config.toml
num_hidden_layers = 13
hidden_size = 64
num_attention_heads = 2
num_key_value_heads = 2
head_dim = 32
intermediate_size = 256
vocab_size = 8192
hidden_act = "squared_relu"
norm = "rmsnorm"
norm_place = "pre"
norm_eps = 1e-05
positions = "rope"
rope_theta = 10000.0
rope_fraction = 0.5
qk_norm = true
attn_scale = 0.304
bias = "all"
tie_word_embeddings = true
parallel_block = false
extras = ["some layers without attention", "local attention windows", "gated attention", "exclusive self-attention", "value embeddings", "skips across layers", "weighted sums over earlier layers", "capped logits"]
init = "normal"
init_std_qkv = 0.0578
init_std_o = 0.0
init_std_up = 0.0578
init_std_down = 0.0
optimizer = "muon_variant"
learning_rate = 0.0118
lr_mult_o = 0.847
lr_mult_down = 3.0
beta1 = 0.93
lr_head = 0.0171
warmup_steps = 72
schedule = "wsd"
decay_fraction = 0.606
decay_shape = "linear"
final_lr_fraction = 0.05
batch_tokens = 16384
max_seq_len = 1024
doc_mask = true
train_tokens = 124300000
max_steps = 7587
dataset = "wikipedia_en"
Each number is 500 + 50 x the weight over its row's rms, rounded and kept within 0 to 999. Layers, rows and columns count from 0. Numbers have three digits each. The size before them is the row's rms in percent of the matrix's.

# layer 7 attention value, 64x64, rms 0.418, rows 47-63, columns 0-63
077:463538586504493514487519488517546445455572573603496524476524475521424515436512552418438568455428510505487408539497375519508501466433488498515478438504464425538471575440495506421532563453567407
064:520529491490535418468518439512448431432479507527478569573583471531463475436557571571484461643491432432492504564508442478530463502483495494437449461530550545454476543400403429492557460464450499
076:519414468483512450570539600470418556415510561455492528498559578451494555571533512565555493448499511624518542554508511531446517486457515525593496510549509446626522460488559558452490547487544551
075:550458465417550563618519396485473463405482515554542523475580499564489521513425494505520496553444454542549463492478560425622421477544476482527519516474484462494475416496507540454511500448539383
089:438589485516583474501521565476448529520496548463402458575495530434446498528482416509546413453543479465510457535511485534494518555596471533449538578553578560489616571531516523491573487455407497
079:480549442467588514465564516542399506419568502446459384511465479453520484545443487529467499464539509503400428516493457469531537444542571496501526501437461588548507515409564451578584501515585480
093:509485601460460449517496504534478592461480537438459554428508469516435509464515586586413434518530535483420530462520509606497427544513501476460487460513475518400445573464510485635480443453520451
072:562560533447540396430514404568489494448451542575460492436501465523507521513459473587508487493478462521500440635587488524444449476558463531491603509479576446486479499534540415489541571489466554
067:540485481563500551489441516470536470600501554509408528463588530421520546584550543481469588459516495554438490543513488424561426580441527483524529389497543531474451504420531455482488442594568502
073:475395500516451530531403621550464426482519549498530466510411514490506467482531482485479448516513557517479547496510488519408463369445428420548470433492438580577564529523469454532587470509482493
085:441519425482487519481473527436457401500507443447519374528472485460525467555521549485456449584562504435500521506435470498518495404450504589499502636567531511491526527552404487463511528452570424
064:558483498544428582502502471493654563498513603479463455494513480503396431532498489465507552521457547497489409430477520527558515529466528511546500399435540468462468496602518480388475498440544485
071:564502514429521430488462457533477467538552557509539448537512463456481538424531428497493631507544468473521418431446603507545412549403502516462512509521524480496543480387617448545483519513554514
072:478469535490454426494471580612482467484512511480587446533496438508521581575461429549488469501554566554481544547511575443464493525484481530521499565393456558552478479531447530549646492574525553
084:495514487485500526406489490509550539489454460418421597446539472505489570507530377542515476485433475437524439585514561404526521496510593589511491559470523493470487547620430570506460466444516513
076:624403525397512519510528505433493558543519561434433518551446495541441427554474524489503504413499508494506502513594523465596492579499494549432436523586516449457609459520559510535513495481512546
076:478481547505683461490497490535595461498506547514509488564498400488608555422456530469542509522538520542541462499432513498418482433470430488571461510455509553545429474536488501428557488586515484
# layer 7 attention output (transposed), 64x64, rms 0.342, rows 47-63, columns 0-63
087:515456545500489468508521482499481560484459586406553520447421373373436525535444557490450404518529540572528464547470550456507497474518501495413436426474510503413488486518513458478544523537542601
096:587491575428512560472495486452525466456481503603585482527515493513456546487520378510495541513453497590536491571582416467518613484573503479506580472505559461542554507496505583467498570567460447
101:481548493461513528426458520459466474505443467506576452535491522559463442499458359611550575525501476536484438451440529483561507594492560475437538527501497543522415538495516557562566396586480529
120:395522488508502575513519459559516553502556461424456486487414442486480501425565584448443497461442434397496580445546411421459484520470578532480437485462471426474495497527524420574490450473495461
093:548501468594560481609591434543426469571584429405457469514511509500458497503571521410498578538556568454502586417523510577446459522492545479529516441437532524450503499520459469529539507487469537
089:485508489535445624545465498457477491567522496515567441479496521592525505543468463369507416513452538549590451536393541510479486506522475549519375503510557470501491424569440556470551489436497542
080:529476531517413517439471331503625482566532592493483493475532567588539485518590425515441557492487528521538530487522457497440497586458529488532486561453497503493492430498517524460434429547515557
069:513490561564469441537506498527582497599524476473482594502476502502562447501566575448524464443457515443485500443438442426458581496438553538588475457403519463473469597456495369490485519528516461
073:456435494456514455553551495582539486482520457406541455444456475510542467434542541481500470452492545440584591524565459566579485612544544477483483614460418434479554505510521497478463582517572530
100:386532503583521479424507543475478492570508496454532533524422462463461511464503654482486505537475554492526519491510490475463319572437528485456504457416491561476508504485540456481456566502553560
079:451613406548560549474460469495456529437508506513482545490504517489489530398466558523533542492469467491520498370517458476489493497548577518511452495411392465429622499558460463482514465463406556
090:581451557485495438465493531510514453557437450450528530601518586538517566478436512561498523471542571525456497465565418458438534584447480477428480605586516643471497485490510484549502537513457508
073:476492523518501552506392516493590515567519486442460491517456559589595469545520559567437453446511569423521499479575531513475406540514469408463493491478570582529526538482475535493464522574452623
079:462534474611515530412421594449522515452513491495538505486520510580438474476463620485508527438498541468526485365527403476521482454463496533485545531507563417495576472528498439525402424527489519
088:478486551444465495460516526532466468553651588470521467437458509560504383487453489562540541503551476509484481429514475459520530602459502506524501420535467543449509621543518447596464518413535480
083:516462505485490544440513384563528562450475465593584522458664537432563554519535360503496460471531501478453421493535565552538511446547485507465569473517542504552485548478517502556511465487488504
073:617545410491512423564432566490529560593386556538429540480471576440614507533575475503503509511476441510542507594513496489552561482518483488489528530550529449592466476476533465558502521484483473
# layer 7 MLP up, 256x64, rms 0.391, rows 0-32, columns 0-63
098:462496528514499533504467483370493452390502460493564534454495480483557449516437552480548450469500443496521521466562462552509600413491406455524524438470460512482572508523588488580529374444538440
105:513607550523431463452477434449432484474446504477489541395473502569581489471479574429455537472568516492516432561484495492507554529487456503561478528468410608544545475414496524435500538449515612
102:441427515528496491513467491508497456480605455447529540410455420401557472522478468471563528506488563513420458554567484474521608447551511537535462396578495453460487573570454476541453543422503459
080:453521525559433480534496490471542496440550610579552517512559466408638430546584453481398520498539511558563520514424468510481406476532454513494449484445548545505504462564456491476505469551459567
083:588456594514433524474400535515505477508520593477536550546484502581425557507511459507513489458617458571499504563488553437526497621473456476522497587528436497557525468433457499502495550576430530
110:537500444411460335512488487479417558538560459549462437483476487486443508530476468507533504438352467568480478492544453419497461497562461448418548538551473485531514500441487566516439498456459457
092:578474470521444439542476471426467389405450503456542464489541501508522535551475439449526526529509551535529473517450548527467454513500427452474572483391543502460550375518460547399466452500595450
099:478505414450514474475429453426442508537409555533507448567478552526524521459517440521447546536487398582479489468438455539434438498427483422480433584456473443480501431506566477439513489482600427
090:510452513527612503459513528427551596490544441483488475541517516509446557532496539501584342497485379589506540488522557473448481521548529493485534465501472484598496590488493423544519491528477411
113:501424546549502460526545538519389544459486450501336501478447464454476407512567532499531437397522502500489592502453451445521432532457599501516515508455563428459499555506504445479498550524534455
105:449428478486589396475388489442537510468424513576489538609507416442589567575458489514480486566502508452458476539499433461455539460429460483423439481536466507479503563536511447540505508490430483
114:449416474451437494468546481507389468525510577521496522536410459467450384564438466484517525502522466470530645551424534438600476523419525522491572452510509516467466466473550515477549437504484542
101:535555483487578440443434423454560465552616472601475477645472442508487500433505414483503484474517524445502453543471560467544492509457508523423392524530545477533505407495493471527428539505499482
079:526565503457458374559532541460531450512445507495464495441419478461499515531434545506518476473586528502488520529630520498516547493509551476436499564443495481436474502539600491607519371494593479
097:475572478543495522500515502476472548527546562466505508435449488512512478591479662510404606488569474484506506532403528390498525514558441468484518539517444476544585426525479437438466443476537450
099:405454531562554538475491527510494569415533479529472487455486452511522479543361516537475525571434480474546454447482439483540463488502540518496328546477529517426518520574470497517482483389414499
085:552508436596388555572508512493523489537495475522503531520492515527534573510539546432535522509522448467557506494431565429431451515541466452629473474510496519527431483484417498473482382576483381
113:486530521462563400529384445410421492526508501461543555507483501494521593541465479478609483459494529489565481555402453452454495532473477438504561504480478540472582577439556460587470518478592495
119:380548486521528556487537407465479513477452500563529439456488468544532455473506586560425400460569481461613472449508559442515459651416483481455502493463557492467458512512486472498478548536487477
103:567435460517540516531564476453489444514469589524456455414447445487582541514491541428528573527538536509503555482569522453527532515491490486540502628483470508568422614531442536630460462467463493
107:518456537533529523558416534468471449492393504579491556454461391450526484512504486493628527437484510450562479448525457501585624486408552563548511562488488485538536492460505440460566501498438462
083:459467441531485392472347543512400444573501435516521570502495535557485490456510501445473487495457539551501432427510500552535416538489488497524461445537501479504563496503496499465348447569444535
090:519379396530431499515520458525497445532459510479502560524452572461503558444459560459523481472548508562539437640539538512566493484513484496454452443500523506585602442446509518474497560559412558
115:443451489479521434549470483535489518547488473539453494473540432572518523586484410464501414441406499501529466516394543480464435577487475515422484521615401486429493508511541566441479584517514578
100:450448397507534439588520510440543546555558497511476437496459490483424474568494483496458516505542491532576493484528576496578409497521534562459503437459559414408455475551505418531448460510462373
085:492490466499509469527518545520502607421468346491575538497484510497504556546494508546518392503498380522551565472496560458476517451509519425458506473589438464558520558458542497501616469474577509
092:431618525534460531452479558475451545514417612571464464495488465535509490524508550510494383492427511535461576452523446494474464521506470556503465512467424425494622480422589524534532511527449445
103:516525467463506479522441444454462583557535530439447436541463470529534473560543496503506541506553419414438544424544574478402493590505526548575410539551572525518599501463528554551588541478501518
103:378562516485536497524466446410507624539447476398445513474529523522549491519475506453532542520497537563453456447411585578521496460435465461423432529578479449489507491553410510523461537520448526
077:490566446526437422610545627475436486520442527486611447468519478491412508511507493514495454457512447514436467553527575404461547516532485492616539524538456509538439505460499492434441476495572532
116:491504528622459471527520508410511537466544526419500505545496489455532537436473494365506515482511513545516420510530600496524506430505506473542508434322506474521520497461597480502511532414538439
091:496560426501494414526502432496542559496530544504430442524455495558473424570482520566593501562541501522555474515582579527491530510549593579471433452413494515603414457530451470427508544461515495
081:524466526527486538432378508469529614450459548464492552444438523492448472461442505507460429441545488517503491495552529535500430554449446503501535503504426468488459448595489613476368453550419482
# layer 7 MLP down (transposed), 256x64, rms 0.572, rows 0-32, columns 0-63
097:494540448440402402411490514460477518522535510439605477483506569469558456412490431501462559544475515428522490510593453544548508449572449525493463494535530533402421500485479501513511389449487430
100:596464569520532425455472438544509444527519496539508481509566610416543483531542440524481510517500513452562521514590525428533484432553448541502452442510480532517622529623501523508576525483406469
100:463510541441543522576502502528538524459558513432547539407533476534494455444531494451571535538501533421512490563481413433548655419472521466488520542540524481571463475529463493553461473351500519
098:475526453542477389487467621438603530532441506538499550486540651486410487548523579523475533540461420434473514441486477520475495553500510448492497468489509474514449450507488497576475614531443469
077:530506670532513562404465421492548533458522549481475480435562376576467489531516461526541427420547527511520472489516566534585543483422497534529474496488457413480472462496526455450445518495449513
106:527498541474569540509590445460554536450527464564546457455427511593378562455469488492469522487568594471539456543487475434428462543505467543514506482453543493493528427534551529468502407489502360
097:490571469525520481509381543419505466542497541478501500435443581491571466508448462543501469458489495533578402404598489601500561468450489442517510530473498489418466535510554530414502593426480546
108:502543534504475543482499448604501511481547552558436539534511597454430429509541506472554505476533369459534586485516626524507460539601528529503521548479470619555447476514466539557434516468504523
094:475587509445581535462478496476554501423499562562427500480557454499333529508551534572462438497524536543439553373507480454429558521447496488581504551476489534395540541520514484500523482493498508
120:571497489537553460533643534571551544527495456576452556446441523462573475489512538473520548448511429487507564509577459512508462555544499490439531485520479374553512542428556498521425556555490400
122:493491542535484580500545612553497554491552572468445524479478483458540464477539509501555550445488407546523509494395530496538494477521577473512418327587507450478476579495440545520468459445540481
115:496427511547541576374526579553444477540515458483459573548448451501583478471412570420527502538557483468472615494419519487547445504470497551561513553539550552489504438434518451456471465518428489
090:543483443487633622600572450565517544528478522537559578547510467472469499529494497521503507598482468451463439506476575496503521462521520566462470451442508426453441495494603482529505613506448492
090:515420436535393445507475481466562468581462507477542583483512403463517513593651425478502481439517574538485479553414516465527471470505473509566396551509489538488528556512502510531476424485477534
101:521553475422542659568490508517427564455556456481515434506530508479541507451494466553527543436548463423489520421488533443558481530610545549516423592471458488463443479494462526484510395506456512
113:467421502521448491600546515502437463556498537485534444527507578526639481596517376524452577529537484522552441497531484474514517494566470441509481444548556504491352450500519486521504562546488467
109:379485480482579451427474508559485491499484466459396480495430506384426480457455513532492445466494454509495502419619505564561584518500528491457500507503440454524535501491548478511584630500495547
103:578478493483433448530512587491440460453545583492532435479501572407497506435549575501565514411534502535487451564574441458633515454565466493565530453445445516417490505468487520458450528549486541
105:521462500551436535421452539455543500481457539452422523425566533535626430563494412394460460430500527489610506415550499384436522511469500483464524512512518498486449554535485493554526506469462457
100:476527465482589541477462494463575577530500467440412541450477523536445459411453475571360391506543474491433483491527546508502591458545463460538523519597543557428540468459467464515508566536495526
111:561528541484469472566433515461546536488539534487487612436538625495525550465441662488583514475439446538535477514492468535563475492495501529474590436434522476528476542510555456508458528533460598
090:474424553556407511535541409534529472426475577493469470575540574534465530529501537527539479441541442436450512510533457490457569548592501511596565452506481513513499551407409515550408539497568472
084:503530408503506618487523525518394481552569559562546464527478595514505454502518492515521526450547416502459519539507520507551484422516479482489376496543524587561423532540500510513603556441500598
110:521471389464498568561461493565496489520522491537543518478597409484575604493478503458420537513479451579489523459465461480431479373518449602545542543485558522496513470431520537459471545547575457
100:575499470543529532450481611504553488448439502493564535458472531487374542428454520497439535511524549468571495588478486517468446557492474419428504481495527453490447445527478520443363499595468427
085:510480463464577499575330618479517541609461516444467530450470474490588489493538471514385448515531448488460527516505454519482537456493479440467550528492532559401487435506507428519544445519507493
094:554488516533523540552516442498520484517536533478537464511424536539492531414463497494591500410493492510499485567629369583523512564535422489461522451463417443458523418509497557504452467414409475
094:589457468443583419531492517517507502491516510526548501564505539489551435498499530427512570524406595475562532501577474551429529441454504577510483551432388532495509540541467518559546502497554637
096:437539431502581626448483520489430443396446474522598447498463505549567451502470506444515500539513446494586462541415470454503460479539481540474481495565482458565490504518521585447410463516438419
085:516528441448599446503519544478441568539488578494571464514461482474581526416396485498506599518511422519519443535537544395437543465525513411526451442523513522498485544520460490521573521385492564
123:522454426486578522501469473487585516527477363511527503525547453522473433471448502558482456528462456507478596513630443485518594477482486474430580531562449474549565525526514505572556541409556518
097:551519541507559559517595418537495572450529496407451424532510537521383486492547448488573480388542495453448457518548559571527469529429521624555472524481530537424451474475497493477472486440516505
084:479496529451512502349309582526568558558486553476477457458496498433495466487512631562440457490548473509483510491556552522509522507494469434492504533505483473485472459559591467489531534467514528